Weights of a small transformer language model.
Training: a variant of SOAP for these matrices, 85M tokens, 2595 steps.
Each number is 128 + 24 x the weight over its row's rms, rounded and kept within 0 to 255. Layers, rows and columns count from 0. Numbers have three digits each. The size before them is the row's rms in percent of the matrix's.

# layer 2 attention key, 128x128, rms 0.0796, rows 75-127, columns 0-127
088:131144132119125133140112139134143120120103110083108108169095124109115144109103103122157157113132105073152137154160102133136128088095145096100106153112130139102124115169129121058115151147138094139127099146138146141092142106116141111147134081120139142113141099112125123133083140137121164109163127183109107129095142120137100174123144115140157121178140097094129186091141096144125131110187
097:098125135121171185094109105123175093191140166127134143107152119176142143113134138158140100107123138124149114115119129130141113170107128136115110135131143125140105154099132100106146100146111131114134114090143134100137141120118139113125181170117086085116090155125101092137127173132120113116146098117121164126116109142115069115126126113119135090140083092094120134088111090105117108137073
093:149126163107103143151092103130132151195121170104126151113153085148116142089120135135095144138136085158150120111118165130151159117128125135093132122095133140149132115172081148121107120101128116157085132163110133130119141131153160133108121101141135135186124101110114138099098120108143106160157120114144105117138162130131132165140133115126130134183125096138094153107041151100108141113147
099:127128121103127113093154116140135126079129088156095112127101116103097145136127176137137149100097119153073132156138133141122109176137143139150121122132166125125155096152155070161130156134126156134155151094128135083169126117121112123143058119123091163147114169167157120140154140122133088108105108139130123150120151153134085111128110149169124162090124135141105124124125126111158150167088
092:091123129152094135123115126169170147159134097101133157118114111167155151138105110123119145105105094139096204137130094115148125158141141147098149154107150161125138128140134158098156125146176120118100119132117154126152126142111156125124108140141113170127123146091157190124150115129142141074103146186089132115142148149121135148151165121083138111131071104129134135121118124114142129074146
098:140139130117131135150114104163159122136121133161144139123108189123101126093146148127139112136109146156114124122149120110122099062101152121149085136134175119124099119092173150164154099121146123063153169095126110129111131110112104159113148145139160133080116148116078121125163128086120136145115112084108105112117148135092098122131124148126071108125147132109146141161140086146147129174111
098:117121144116151085129102141180148129153127126114142099142156129136138112125146154120109103152141096159138133151102110128141145105145116115107144120136089178097126126158139104108137143081123104190085132183082139108156099098153095124144099125130097107112109165139123161111117087122098120081137158132109138162130121123170111154137112123096146113190119127146139128096122131126101125163183
092:132142122135121133163100166199097113153155110096157101179105090156129152108168184133141120123100206126143152106120125121116132130114132135121122142130139163150148124148132161132111091097144143100095120133111118130171117127140138133157145131165096141116136131144089129124161110161084141098131111121147105120132177116129133121120160114082098144116149116100103170150114120172145147116109
095:133141100122110143139148111148132129168099124106130124062137092149175142137107131145160121129149105159115145149138128163124105147147136094156159163102107144110121108145137121134132139101095135139131102139086164133114134106142096142103118110118137140138126108138125081093129087098119102130128161118118116123084092124133116187129132145061139161159083148166072096092094138132152105118166
100:129147142143105139133093086104164173155115137171126114138118115162116139099103161142114144149127117149095131153097180135120128166142165174080145136120088175133138142140152125094116118144137134101161170140105136130121128107140123113125162123134101107143142147120181149148066130075106142106111128131124127114093091152122138129170133092156151101111133112128183117119121090156147139158111
099:138120121172145132096132102126150130140167099141165132128094176109178178120151113156107147149175106119092140135145137149105124117189158118137124107111126108119142112079152125122094148134118129168176116093205116130140136111143125151157157106149151137110120108147143135140114124137150156089124126134114116176057118138124137104138138132144144145114098127138119106123117100140093165121097
103:126173196125170120117083141138156135175118110120173121108121153106116171130085099097096108123144094150165102131154111093148146140120104110135153144156108140122125106143144148092131161098133117128143113088119189110148107142116158144123113118065131120153137104104148127093137127144114089108141141161148118113154141132114132168122143109113163128167112131173153126104133116143130115100163
106:127122126095130111163143152108103114115079080141159127139138134117153150155135131122117108118139145139105134096137147125114170142137140074156095109112081119101145118152124122090111127118156126119134077170167147106107110124112127139118091099164127141154138118144160165091137106132119108119141125140137146115067113120164143109166093151103068162113119107141152134081152172126112109171165
090:103140132086127137161167098143159102114107134117135113132136135134131098161149166103101123125127100132106127085136132131101111125176135131134105155118137163169145141118159136136116177134136123123195137151137135143147138120162158127129130106116080106106107128117160154134115071151149095105098093147141109120167141108121124127102160098151084151191127108148128186104139139166099129148157
104:136125115113127134113117136160156125139102149097083153132162181111143103168088147099107140170114117124139141108108119131148145080123094118106146181141109076097135089107106116083136132135175104121128152138116114185110092119148136115117156134135113118090105161147092129102122134158131129131139104116118133128083137160138107124116143144167116165115156112113134164138137127125148077183163
092:167123106115101143122157120140111168179128097112169162143178127073120126091121144146130130123126145159153093153098131114116142138138137140131141176133127134139106103090143123157115146099111160107124127122134156153110151130076116161114145115148147171096118104135105167101137098145153125131141120125111118105112156128149136080175095142131095159116092159166141144114124118119087113196104
101:131119115160123129136153152107114122151128150120164116086132143132161109133140148117173098081125145122147102105142057146169147154127162135104101168106126083174152130148101150098128122123132116156169118104113122083155114116124084149149146117143100119142112144147153169131073166123081111135142143145150101172136126116131109089120085140159125086168122129135133127136164146147135108118128
099:087143106148103149125128117125113116101111156118089161095128117103107153119106111139090145122168109118150120105128101223104083072117108095110153148130135102102136125119113082108138126107122151139094118140094109114134120115134110120156145123104104128099158119076165099135117152123122135137107098122149087125128156146125183116127140142133135102129153144098125108094182084126142107147119
097:149167142116135118159127145128135154125098112100131120107177164125133160115175122110145151104110109104143096131117097088096131103159136091165127109142107159094143077100124139111125148131141138174136111150166121133145167146138134167134144102124139140128141127134154141109138096168137105120148130175150128126132162137147166066119118107137112183167125072085103165104139140100099128113146
087:113181144113128140126124198145117093149125121119138107152171110125126179129109159112134151126134117122167125103138132151145109137136114155154136139136127143154112157129172137139141119139157160097149127148152165104172077104119116118111136150150105156121110108087103147121146123158168123120109168125148123051118149148129169108186153122124132094094130140144130144093115109083129170117120
084:098143136131140161109094094125164133135121107115130087144080129090140166095091099121133138148138124143137091124142130186108153144136113174093119146089157094134163090151100085124078092161130160148131102111153125150142122122138115086110117131132108115102114122096130142106071119143113140160134146144167149145134159106101137120183140121127124107124140123178143124120161111085107116133115
095:087126146146123164084082065148125136144112118125123109130187136158122140148139114150112151174133130146161123118100118101148120130173117110141105132135142103102152120115132123113160131129128096173144121100162133172096107145134113164177150112137089092118123105136123169129116162131101152133128119144100133140162167130113134155113187139115139143137106155091107130139112108127146200102128
094:107157133123134123143106143136154118149125144110122100144166165123187100116112114142123120121119120157151145105159149093154109122137182083135126099149167111126110158163124103086148159091125126148123106132127142148138146143138142150127127130084137213166139125125153165121088088141138112128122153145100173122121104128144156115119138151099102189102103150150108139111088115129113121107175
101:136122152111113146148094132135092119147126122120142178111134104117169169167136111109122109124158107123137103125128146159134129088109120116120148166119120128100139137135114113117125154155096151162132100118159139108115093125102150142142100106155091185084110138142103159089128120143180135131129162128110146117102150098143134193089120121140120150123093116151097153086173113065094135139166
095:150121147125127138124115126127140178126117109085149108147119130108142162123118122112088116113104087132159106103123121151097116107092085108110128094149111147126160103132122147110119136121139112142153132148148128109163096132189130101113099125126127134127119115151137174100139145122171117110122161187109074124115124101100124124121143117165098146139083153096074132094129148104120090126214
095:109130082165113121147106115106161131090162146142131102098173145160087122115092113095138142095115169132131123139084089146135102148165145121132149147129136175155100132145148129141113127117100100090135123095141121132150069131125127097150096147149124111099134136131096103148113125111121144117121172110133146133128074120145090141101153122117121138111127078117194181103127148113146088124132
090:139158128127148107111118125124172143135147070171132125093080115131099109113103148178122130108110113137144113148135167121144123148108124117103099152142132150085111112126153184134125076111122104107129131125145170120096142153106112071127152103124133099136120147127112123162080155107169122097139092142150101084130073162148117135106147121155152121143118150157101118153098127149109170115106
100:136106127136090135104086100107110132138114098117104121142144119145154145100136097127119093140099122139051128101111100134121146140116068145130124098115100136123136140112109139112092128121126159137141115126140131158101133144161131100097084138126122141088154103116089116108133092142115124110129117192091102140146177138155133086110115150163125077132173086113091137141153092138088111091129
096:104120154139101114109138122148103138179149131117116138132140116116113115081154141147140091133104110079085158134159108137103140176105125172047141105125113149127133099156099127103076159089128128147131107129102140125143099119156137137141141082131156134131160103144117143163114117112093129111160104137102147104118148097127125146154129139126096139143094091155085175118114146113118172159142
088:159141090130105128119142168150118140072128150139122138134160116134124155124163114154145079116067152116113132116173084127113146137142121122124129066121131096132130120121130158116100101161114153091087142120108119119119099161133122165115106133135174164118140150109129152149152120126156143114102112124128121151119139143142109147020116093139098123153155094136098105126129105110149132137132
099:105151088108134173119098107124137160090097114114153156070123118134129144130122097114104116149137104126141091108106164141122120142142170145172150145102151108109110094124132131162096176123122114137147117149156187094142167123150077140121114104145124135139115125146132111125143096124148126133123121123130161109142123113184119090150113161117180149119149137168107082087116152135102116147177
092:109145140102142118127122071137114108123100173116104158119142137157170111097132136117090113108165139138111114110131136127100152098180124101160131121102156124119192111111105152118152128118127105122119116143134103136116137148135151119177107085156093141141099122100188133078155107170133116170127126109117120149131142160144163110173091140142142180134145126086104146110131091130099114129150
089:143133098132114128169098103146134186143085147106116125096172096121133144120106129163138156113121116137115158168076139142135127104132113101098056119107137128155135124120121098140134161078122121118127101129119162102123137086121107156151156121149157164160146134102142112083146125118137158107180107119133149134134135143128111148074134105105115181122128091098140131124160166105135152121165
099:132138114055126145102128103160145161136121108096100159136111118130119131108148101125105137134128138075147096092119132141093127115122144117149109126177120118139119114131112113120112172162156129140084140126121154163154125104138153125183121151170108162142151118103182112063113092149144135138128132121113098110078139157153153124106109109110143149129114101061129153126130161098130106119147
101:157117104135117094129100175116093120145143112151149142107122156138122115107143144174168109093138122151078106081113116116137122181111122134113115143100107083136092142122139134133132078115140117144139153129151133141152114147122087108109146136119137116186149146134054066145169164123107145099144120135135084157103095141119130141131142146121132156123146109127104146129131104158134156160079
100:088116153109158078121151129142164090149146130175116108123128110119142139092085126143117123164131118089141086101168112155138154142086122121123122152134144111138077143103146097144141066116129139135136108132118079145130142099102101131081145167144093148128142100084123131149102174111120152173148122114129145091124127145114147173141143150096110111104158134143153133140154087122132141149104
092:116117153142154128130115139135119170147054136127156140136125130108141146146113144086106117157151121112135110085113147118128126094174089108131131108169112186118137100161134130146108160122161117104104124125119120150143081103124118200103110069141121088138115118113143159116114087139101117103093145156112139096139149166106131120161104104135108126194111118123129143115104107126118117109160
087:140133051126150126158152093158135143150090113115109132150157137090145138123174153163124149098127153169152143129133181112108145108144132119128163091166122070141083146116085146128126121145137115123104139106122099133111104146127125087126071089166143073099141141137115150122145125117134104109137178114111140148121133142113145114115143137166124132128155136154124132128119122131177086091113
086:131143116107179101166127174135096148076150162120131156180152152136146137136109154104142140077140131122121102124156123141155160134084129106099160135155142125147130067111130125098107136113099093101130129130099121146124141163138134118116111092112120097120129089100114074113132098156187161153134138152115144099131103115141089104134143104154102099150139148148155150144130095098115121137097
094:129166127132101125106146175153129124158122150125143132130154068128092092104123111080146145131118142156124102157111151127094152130123093099129142127150095153120140164135157107148176167163181133142095085147108128144120141136120133114112102149117104120166136156105116135084103123079121113114107137144190150124139136153159144160110132104121133182122127131104092139132070144132103119123153
078:113115097178127133129119151110145118146128153146120139129116116126114130120146122165142122113146182111118150134137068099128148127102169135074134120103123066166156091093136135116094105115066121126109126131137126148121104123126101113111102120112137098076154120085144139150147161115127157109098063125178123137171088136133137144111133120084092127136137128112146147161108122112130086155114
087:161088144142132108139174120129103153065117099129098097122120165137090126154146149176152101140102138132125153130099114118139120113161134122115163115110160152141121176103151142127126035106153141127122143140131133104138185142103090123087118144122152140137112146134132123149135138122145113116142100127112095083102088142104122147105143094112100122119097123129149152115079122147144175109127
105:108135147108142123116088145143171122150174133140117141135105140127154119108079118131124114143124135093116126115104114137112147158128157158131145133145134089129080130142139120116110133151171103085125148104126156094089144109156144158104108130168143136139109127099093081151123102173105162166138109144099135092101067114118146154122140082148180099159138147108130108143141086105150166118089
085:171127090096086152115125142107061124119123124108141117086088138115089143154179122145138122139110079186126150114134165139151130148138118121124145106098160142118146123152148147117111147132127096114170110142123109123081110103131098155144159140132143117156117128128142104134099123080151099125162163098098131124161123124171125109105135155147153164158152134157115131138153160156163157140166
091:101120111113153135168138126115132115115148128104120114124118183108129115165139176117059149125148134173088103131133077143086148124163104128175148149122144080119170139135110136145119132137098129157168159151108115144170156127112145104131129093164151158145139103127131146099136111142147137135149132111154097153108136099183122126097118153110127146119136162067114135100145172110119121136120
090:110133114103113163118152127112117100135098137137147108145144154128086148122164114137168153162128157125163122136078146136144102097150149107190129121135153134163137138105118161113139170099122098116102090138120138163192150118110073085119143147140148134133146148147141112130135138101097142138142145078142130118168164114152092172127149112148100156156135155152126120159162158106166116108121
100:112109153119113132133117095112130112085153113133083135165114136085159123135145187131131131130083117123078108091183120169142121175153134129108128104149181099136130124097113119159105115172103114108171078110113110083119161112115109134142160145148123169116122109133105105187107161105128106115143112113104131104137132132108114120146123109128126076097137134143129096156103126120135127130094
098:111096131125118128121117140153115121112164067156110111128113158114114117123145092120125162161127102126140086102142073130135147130097117159142077124125113100162126111103110110145144121126096147132133146110163089065128131116089123135126162150166136136146082123076108117140138147138119169137136165110125133083101104110142127132101143148134116104073110165125157121180146099138143168149094
092:156151159168154090112152142143121146129154119132146138113146159092138118112149164101095143102147117142151090078075123083124139098128167108146144116106088115123101114198151119141144109128122116121157091141102172133134136127130117134115101140091116128159131135104126095079144086114096136124096110162118141156134135144104127161125116131138139110167079127112145125119107174129164092167131
096:130087135092174156128119092174129145157116097135162107101113120161081123099122134131110163096131115169129135132142122109133148123122126126146114154121116153145122116155129141123110147107151125146096063153146125111156157201151139153129128139151106173142112137138173142108156119146123155105133139111143110107117125128117177149121147127115153110123099194144176127123132101188148151099153
086:113121129133150102141176086169114149114137095106177126153145078073072100112103113152140132121120152105138109127151107096102151110120134110139130109158131147124119112103143161130119113145096175111137148091107084084148136132126122117097162141118137116152129135139095133120210128150106159139187136134143133098147152152107155080114142095155122136117136114090147130115127119145117109145120
109:094084087141101144161164125147131115091133134121130137095152112128113137129144118157130128139121165100113146100107128123117127095126153149118148144129169120164104156086129167126135088134153151090109112140130157146105149165162114121124149107105157099141122124149122088097146144110106110106142162160125097120134145104129113167147108132141056114150138126142154154119117095174185093135067
086:174115150159110170161117118093114181093095125126118137103078144183137139157107158118117139114179139144135128132122181097154115096148160120140124148131093161108165147149144109114140105092147120108147136143149139134119137151097180115095152103088130157150138129155136156108132132127122152146135139104108121128151082100141102131126101134137124140163115162112160103091122119157153118150076
# layer 2 attention query, 128x128, rms 0.0775, rows 76-127, columns 0-127
094:130128146122108106124126113142114096112125080127078096133127136132121137147143071139128103101101122145138130083131152172162138087139135131126134169134167140062154156107105138124152106117132149136115088126160112141152116117146100153174146139076092119117108118168122109140156132144112176100138120133118122085106103117133154117109144117090089160111111151147159143137095062144118113126096
088:113119071104099125127120094167103181156107132099122151141085102152117114118113118109127103119084139127141138121102148123133156124115135109095121137091148130126133096088123136134125141126139170089070134159140101126128118153122105111134100133131148117104090097088104121127145161080110180134128119142147111089114073133140141148127154150138101104091115155178137114121183112133125156150167
094:105152123111185103186140103071123121145102135099114130122135131141126149151148133110155135120129125103137142122164120141142102178112151122140176122097105102106109133081144125151103101147083106126133099145138102077121108120101152139158129129123118172142133139140177136106099144167111135147149122165097105146123142142095146144116116090106123095092133179122157105089132131159109132152076
093:120099114124120131130126120141132108086075156096154196144181094111116143107163094108106131149135117114164140145092130141136120090114150126113154126128143201137104124144159113115107133125149150092081137119100136139127134113111149130147121118126140166135101085148157109160188111133118156150105129137086129163106123108088149110145108108119155099155109154103140143142095144091107155115151
103:108099125105141137113120126136146107131115142170132109134126115106131146119125128099112164151170123109161086145163137135190079098119117140126127083139109144139133127151117142134155129104120084119094066123158107112168099166118133137143083140155111170104101134145126104104116122133120181107087122155087166116131070151157121104150116150157111118104089134116099087127105118119088124123120
097:111080097097078121137085152154108137086109130108126224129111117110111141127133140133092124129186113106129127135097107109102106168148146076140146154100114124136105108127117128147127114126165134131124170121093131123091110120151131152159129133114150108133098143133156171131127150100099123164102156129105145139106086147133118093175142144104129144113132097132114130129163148108120164147097
099:116129109132107110127150143096147080110069156126121115104126127120158132142142108111145143119119127088101130107123161102114157115097085144108110143075108137138122157113119102152107130084129127160108130157147134148134116167104090108126107130169092149124123140196117179133190157164139095157131144096131131160112122128174155144138106111129170085113115135107105097143140127137146154105154
089:142122139135154087129142101147135161102128101152092138109154103119170123094123085100142059152119125153141143104099133114131146148126129102100132131093173135149158148171119138097152155167122128080131130144084153147113103121136154149142122126097135165129138131126066134152132113137115137170077110139158107125123163159130102116153165131117077136099152161120152155116133108125124108098165
109:119105136155103102143121085121121098126148152109090158127135118108158117168140116122077114129132177127104104130103137156148076119120162133086156134119191098126070135103140124106140143119120082158136168150107127139124137123132163164145138122138114164127116150128123097109126129126096135105170116118102109120118113117132066129117142118120098122143189122141142091104065158109111127100148
090:115113136128125108173156129104107120087158172110167133131113100127118120112151152141127156139132155143113137115117124093113126128130120120118146126135177180134124112099104148118139110124116131146104120114143127103081158138178159108145108221115147088152166138133123085128138092116125105092134187122095144163090117160132141139132091124144077116121100155102093150126142127147117126152157
092:093136093163076126112113147196170137114144119166139118154118123091132105107121129143115130134085184154114132117084102162129143135121115121119164164100121123133103107113116118116116124105125103146117159154118185100185088128121131151109161132131152114149159138116093115082089139105132132131122171147117139139155130113140140120125088138105118123106141113135180141119131183167125146137097
098:088140107137123142153080173119121139089111156114156081137120106128149097121128131145122145118125121126142153113147110108121110101107146123091163121131159156148063181126076128106120141132128113096100177116129158096158136128152137129152104080118115107162122125106139141122071121129136116151138141121182131178152132087167134120117089150107111143137108097143121109145129166150116090099144
079:114111109146074143177146141109115147130155142123124141144176080156113159107172174103141168132162139125152106158124127139130171091110097130119125110148161135140126136127139157158118142146159125082117133108122166113110136146146107132133166137155150128166089112074136101096115145129149130154143178141081150127140107163087121128164144157151152144162149094112172133143143132121112135119108
099:121142149179129109126110120182097115108111090168087109153097090188090143092106107150129133157107106087144121133147119108145115119121136130139129140075099126156135159099156140151110152148063090105110182152146135132137149101106154125124134126144170123151123116114130151130115156152104113152113112169149115155157105095146131093087140099157137128119124114143179133139124126123117144138145
106:131098103160128121160141077113135092125109120121098094137130121116169083148137169138173178095175122098129111133146135116148111113104116146112108156109130118166117132145104130158137127138106087085134143122121134135129104121183119151161097167118103109101070120135139123098103133136123155144175133108145164107072100137150125139062119107122135125120123134108158085117138146152120153145115
095:082142122148185118134070150124136095137118157129099099153120116080122140144161148163118097127156129094122132098118108125111105133119154128126131137133146078186148083133126147163134123089121081149116095142086129143140124170103113168149111129112171137126128121125096118131154152168140124155139122147116121076113153133135091131151157164121149148134153126144117132106153172146123148119072
098:137114145128143098119135135174148127118147113113127147131165091099131140107124160175091155099094086087126110125121106138130109098131141115146143122077167112089145105125165126147147101076134105121109132132130137116105130110143153154099157116154117077082113133156135136126138158095185100140130102098153154123132163164145121159145101098120080124140172145181117114134157159115122152142131
088:089138115160112128138123149162105108124137103125130176152146125121105164104129177175139077119127133080111141148139134131136118085132150151139156159109131166149120104155117125103125155141078145114077104104068180140097150100125103134113155136151111153136110132169125125127123106123139122119116115154132091195119103107145120126096105120116157083152125112117153168155117152149131116151145
098:134144137122113172143135085123106098143167155082069120125145149131117135112111188108116124109119101130156116139119144153123122129121123129152091124089132103134123136108143131100162111102086105126138123093129093113165116141192128139116123095131130079118090151110126167203135116144126158144130116112106127135167107149137077167132086124115171105136154130132145115159143108089125126106127
089:108129116149108136111122084131141096116099134159106174112128120095144116172137124151122166141099135128162114131135160130084119128103171171165125099129103150127132113138136149136103065086135144121136181153109106146092123154111124147094163133137139131122098123101165070149164124102123192163119117121119143124138124120153140163105071140132150107117102134131112135142144120112154109150079
098:130068141156114141160107098118131154113152139145139122112123134161135140093146139137145131147121115170088118112106151115123082117115100158146171134062200133136124144163136107090113125144131141093115120162101157121093144136137089102111140162134097159148157138146096168140114131141133144168113105094143104139121080114137115105148072142129110128132143116146149107113154113117175161138112
094:133129087183146145120090069135120163112147137124148159115092170140096119109148096120133156116168125154160165143136109135083146180098135129136176116107141154135093119138118097096154130166147108096151175118145113129096138172176131123118133148098140142134085150159122101130110109111114146133096140150151102116155132103145096112149120146118104122092089123102154134145148118124153134139102
097:112087138157110101091159143163127120129121136127155113156147139128131141125128157126129150131108155120134129138110123140110099146121168149099102096161144126117104166115116140163119095162156173122142155113117138116109165135142124095118118115138104106172136089110097129143153183104081106130110118133129156110171163164100107121183122088099113125148092141094092132144111069137176166105124
103:134138126101135121103125140091137075113116130144127090138103143128134079092108146123139113147111125078088165089132115083147123126105164111151124125094152146127145106076184146120155138146169141104113163146154137094156147140098158131158134136129106095152120152142108082131150150121148119120090098080163147136099149146129096129136060134109115127106151120156147121127120092145132100129150
087:164131163148128124156102127115122138117127132135092164125112156124126131114132124104114125093100152130120151113109099122133104148094086111140168107137099115093115144134155148084149130095163158112132113174150135113153093143127122121143106135158098146102128075118108112088140087132100136119152124183128125119169136141167138119170147108094073184121152133122117176069099116145117142151101
092:111150081132109130148104132112121167174116156115136136134201124085109132171134098134131133143120149164088092114112096100151117110128143175131122135106097107150112124152133126115141127139149115137129100079112121080107115142131128135099130108121135109111172101113087171134082103136135151128105145127126098105148115116146087081126111090125157117176099144085149124095118129156117132155086
089:127157131132088129147106123140126114125113117127153097108119103104103137119127140116168130145104109127172117110127121122102095074129187154150124127159096120142126114099120066179143141125120139111123105112160163133101157116109118132144120154143105170178109100109134128140191138090146116142117133071140112172072121122167089114110137145141154124096166112093135088131132130160141150119131
105:115138119165124092105112099125132132129102117143108137118107093092113089122135163114118081135128145106111152117126143204163134101138118112134110144129089125142119136089145089157143079130102107137141075170139104135115125126162137119131122123143114118153093142116105116126148161163133145104182166123129096147172080132103156158097116136114163071111107150157164143112138114129129099163136
095:142134147089156116126115160180063156134104119109113112112109143149147120111139121094108131137153168134116152107154145102145097159141087161140125122163121074133129157120137091081170112159119149162134131128154130164137127125075168098159139147145126138161139140148125123107105130122117101102123167182166124097130116126097172144116130150130112108124114170144140130131089150120115140106175
088:102122111096122140132115114169179130139142136109149166110080133121142105122155146134129126107154115128152136135143121165124132108151153084107071134136124087117166138126165090133171133149123134136132109125147196102086165104102114112159140118148122086074129088089125098118151134117138116113098153121157137135136135166108147149122123157137113114107116160068094094085105130153143122121122
096:141135127150101127150116117103123132087111106127119150141144079141110150114136165138111116155109127163147151154148173123100062115174130127148113113155119151164135110139074092093148126117139127093135147089133171122133140127149096114111129166127109155090093137135124115096139143151140165135122095069174108138121112122110151116113116148129127158137138073153113145118159091181126143121085
099:114081148098164151129114150176101108151129121167122152138161119144156123138123106070124128140117147132150117111144139120121115127085147188098113072131173135158143143124134124142133135166104104147105077129100121148117131113123132170133114113093064171140095118158117179108138140178111096139168137124115118125122089147132156117118166119101091137133121127120126117157099144124114113100112
086:123172102111120135071155100120111207136156117129121137171125103137112114102128100137133120116103147092116159110147095164102103113129151125135132141149112143173134141133115122140184116138141140099120149158116146145159138133144127087140144134177172128142078113150117124141134092094147096114138124153115162116112171134133145091106110180111147106153123080100148118140121084133103129096123
099:187141151122107157132096135146123161169140146150125125117113118151117135150138079085111119152124127125134157093141138157149145125095126147116087098106101118125140138136114103093130114104180104134142110147134081122135180139082118112094152143076126153119152106166149125108118152134165091099150155132101163100135115120110138104059160135152075170168128143110133125131129139112126123130118
096:145114100133108132125112105122170130121146107160124114110169080128111102118104127132081142122153097135127131131148127113115129121101109133109148129102135094119140137138166092134098150110148149130154119078153123137134134093129166172104161135109168108136172158112107140162139148082149149091135085137124150080067113117177158137108141160110121103143114147160144109140145101083170102116088
093:136129102114115107140084151144171127100152142111103163117113143113189141133116103088123113148121119129124146114136088134094163090154126111138116150128137150152115165091099102139128109153135115127117148140099115083138125136185077166081143144147145123153148127144122150138146155130123113134095137148091085171151129119128158119146135158128162130137097113094132178184091147152114112171137
096:172162137116115102113146100151116105132147131139170090113134121141134129142132145107158061172150132135149100160124147176141100141111132126103114106143202086100136114128151114134100138131093121109173095151099159132148135145155141151137120088071113161089145105133157145125126117129158117096087148146136137106103165108115136127106112131102105166086158121147131102103117129098130126106125
090:122168106160136134108112096142116078095172089154112144107096149157127150120106128141108140150108094098133116149134114135127110104159152137092082111072110148113136161153164102176151151143146149116132093111114123122134126139139143141103133107126194155115133090137137121162121137144129143131095152174138149113082151153106164119144081132136103166146111136156152123151078146155144146117122
095:119136082155064162107107110134135089122172083134141161145145130137128094172104128127132133170099144132090170121124147130114152185106102151135128128093118137118146144152142103180142136117138139168142138147095099087159121140148109108174158142148139148121131136156133159138121153121134095139150145137131151150146100147094111088144149112150159113161138122124131166162114122098121185122115
094:131124136150169117089133134162116140168144129138131101120100151107139139135099108077098110111157144158133126072123142151131081152136117181132114094112148141099121100139107109102187122136113082160136143098162116113110147131081133169116118121153159124161163103099092124137105076113123152152142132116131090134118134161153119138075150135116114170149112113164088131121131119139142143151152
090:171152116118187104151095107125118174089121125104135142143116123101135082135150064123127107173138142135123151128131143157113147092118102116161133094116148117093122150158122133064081145144134133129164105136150153140153153134105154119164100114130112114133151094128148137116159095102129093137115103115112113120137207115114127116128144145093121162104142170145116129125102142134132136080137
093:154084124078117127139099103115124139130091153164140159145182112123056147115121161126175132098135081128132116140163168111141103141109121115141165107108147131145134152137196145144121157146100143168104135136161139132127120099125147181121136123143123098133159092064164143144165157142144152109134113134129130114118123157115121145135131129149156145121091148159146120159099128131147150116115
087:128137133122112121119137159141096090114136092091116072108140132119138118119140106101152110110172119137135111150113095125123176138154134111120117129151148104094132163140172130125129141114158127121081169141099132112148154141099131069169156128121140100161152174159142136079135129154106135115154122124124129080103140168090148125111164151092119136066093138134117158097083145097131137135128
088:129145119126111117112102146105161115138127174108107129096135090195113170095128148150129132140137119068120124115155077137112110111102164123081119122126133126106145167121098144137125145086143145152143085111108159097107114144148085126160176161134129162173173098086129114133114159123152173108124154123157099103102124136159098140130094125116122157123120095136129102095129130135115156125127
090:148128128127112114120128159108112145149150097095166119114114145120132121147128130129102112143141153164170155089108070108103123106161109149103140103089133134134101151119124068094087128121102128161108147121145117097136115095134199136126159119125117150159153129091151133111145151066142137123184131160156137138151101159166113124130155128101145135131123108101149172160158119142110128120176
100:171118137124161126138151121069123082150118121146131094113141152094140093102138132121164124147116109115102111118136149174125151159137105184144133105134105096117125139130143112135094115104098091126161104109160102145142142121063096126141152138124094103101099152119142102183125180153139136127147112118105124073126105113104146094109127132146120113165174106134127151145154156097131124153093
092:138101118104143122143116141102166099159106154098115144087131107156127119127089142100153122127132119128114089109140149164124123129149152142119170137120114080125162120160140090160092132133116140103122110139134149102116140134112104133131148130104113122129176170100130109141143151191130113131149130110145175077168147126132155129114097151139095131107115131111122088093144165065164114152061
095:153119133101126126101105103110151159157123123137165118136115123094138129095096129117124163081128181127159121109128126179130127085130126166103101161131152174141106082094123072106137127119129186155111123125149121123112111099145132119122139096145149105084110134115173131118118150151140114127130126156159144151164138115183117125131150129105093145152083148101091120089121114103129149147180
096:163125118090175161129124145155145138084098098103128177161148119120108131181120098106160138118127143109082155166139140143122126111120098106096123125095103140117144129104125119094145127137169175135092126117142157170147135107113123083130126091127152161114102120142111097136154118134107124133118149106122101106065168113115121131144159159106145139150136136127136195181132110099113133149129
089:107091084084128156120090139088104121131128141188142116107141102088138105152127147142154131130104128156100136109174158128152115122111078119127126136100147102133131119131119087146113118155136113151129089111139119132151085097142102136117141143129103119134113140101127089120091089140111159149118122127135092103183116100140099074088157105105131116179147130123073103124153155157138098138143
085:138119141093131121131145130148125131160148117144130123119130165095108123108135087097151117109175118146109126131137124114114123130120098098215111082110146137098093114141116054135132098119082083093161126150170127129101128132112143120120103123104141148127106111161128151122105109138172129143106116149176094118139126159105118117110116119149117149124131130177127102160080177105090114104145
084:087158128105104084114134143081129157151126111136123160156115133134109126108107122103138131179095117153149136131129119111161130112107147129165145155119085070147164093113137184113149167152148130145161152157125122097172107132129118151126080148105096118089125108115087179109095108164128124175104122125161147113139095113146117116148139113147115111136106136141117131104124121071124111128159
# layer 2 attention value, 128x128, rms 0.0843, rows 64-65, columns 0-127
095:117127103159211088098137124119099078095173137134144128148130127113118121087119090149128160140133141154087150192154151140105127165154147150163110126134130175115079133142128133130106172096126158133129116122127129137113092158129091124119115098089158092121154125141124121118109129143123182149173154101129128141142132094107113108113150148150105141179130134126146128132109145133096113127123
090:171120145068111142103106102137116150161112138119128110094099113157112123124155109142127127139121113133134079173123143116121160147130127090125114157141124098104105144138115128153149114135144102161140124109100167111163113167153109091170192121129125124116119140144086125100103142152121162158094194133119130123118147127136099145143107121077140145119092101168143126068133110146106094097142
# layer 2 attention output (transposed), 128x128, rms 0.116, rows 64-65, columns 0-127
092:172130142118100156173126112110134161123126145158126172093139120131128114156157136128137125105119156160122161120095111089164107118142141126119106139142149087160158092089115100152161116109132142115145127148153128127147187119078132146111118154147143152122086147103129125121189116104141111113094113090137131121125113169142117100122101091099128139120122103140113047127087116151161113159137
087:107159113130167141126164170142148127123114135169159124156108134128140109133141111137120123123185104086094177091155120103113125120117088108163145092128123155095140138137131135092137109096126171165131109102130125154119124089095175145096098114140127103163170139115154173138120124102151144105181091117128121106124101135107120127113116143175100097154109143109089151154097169144123131119119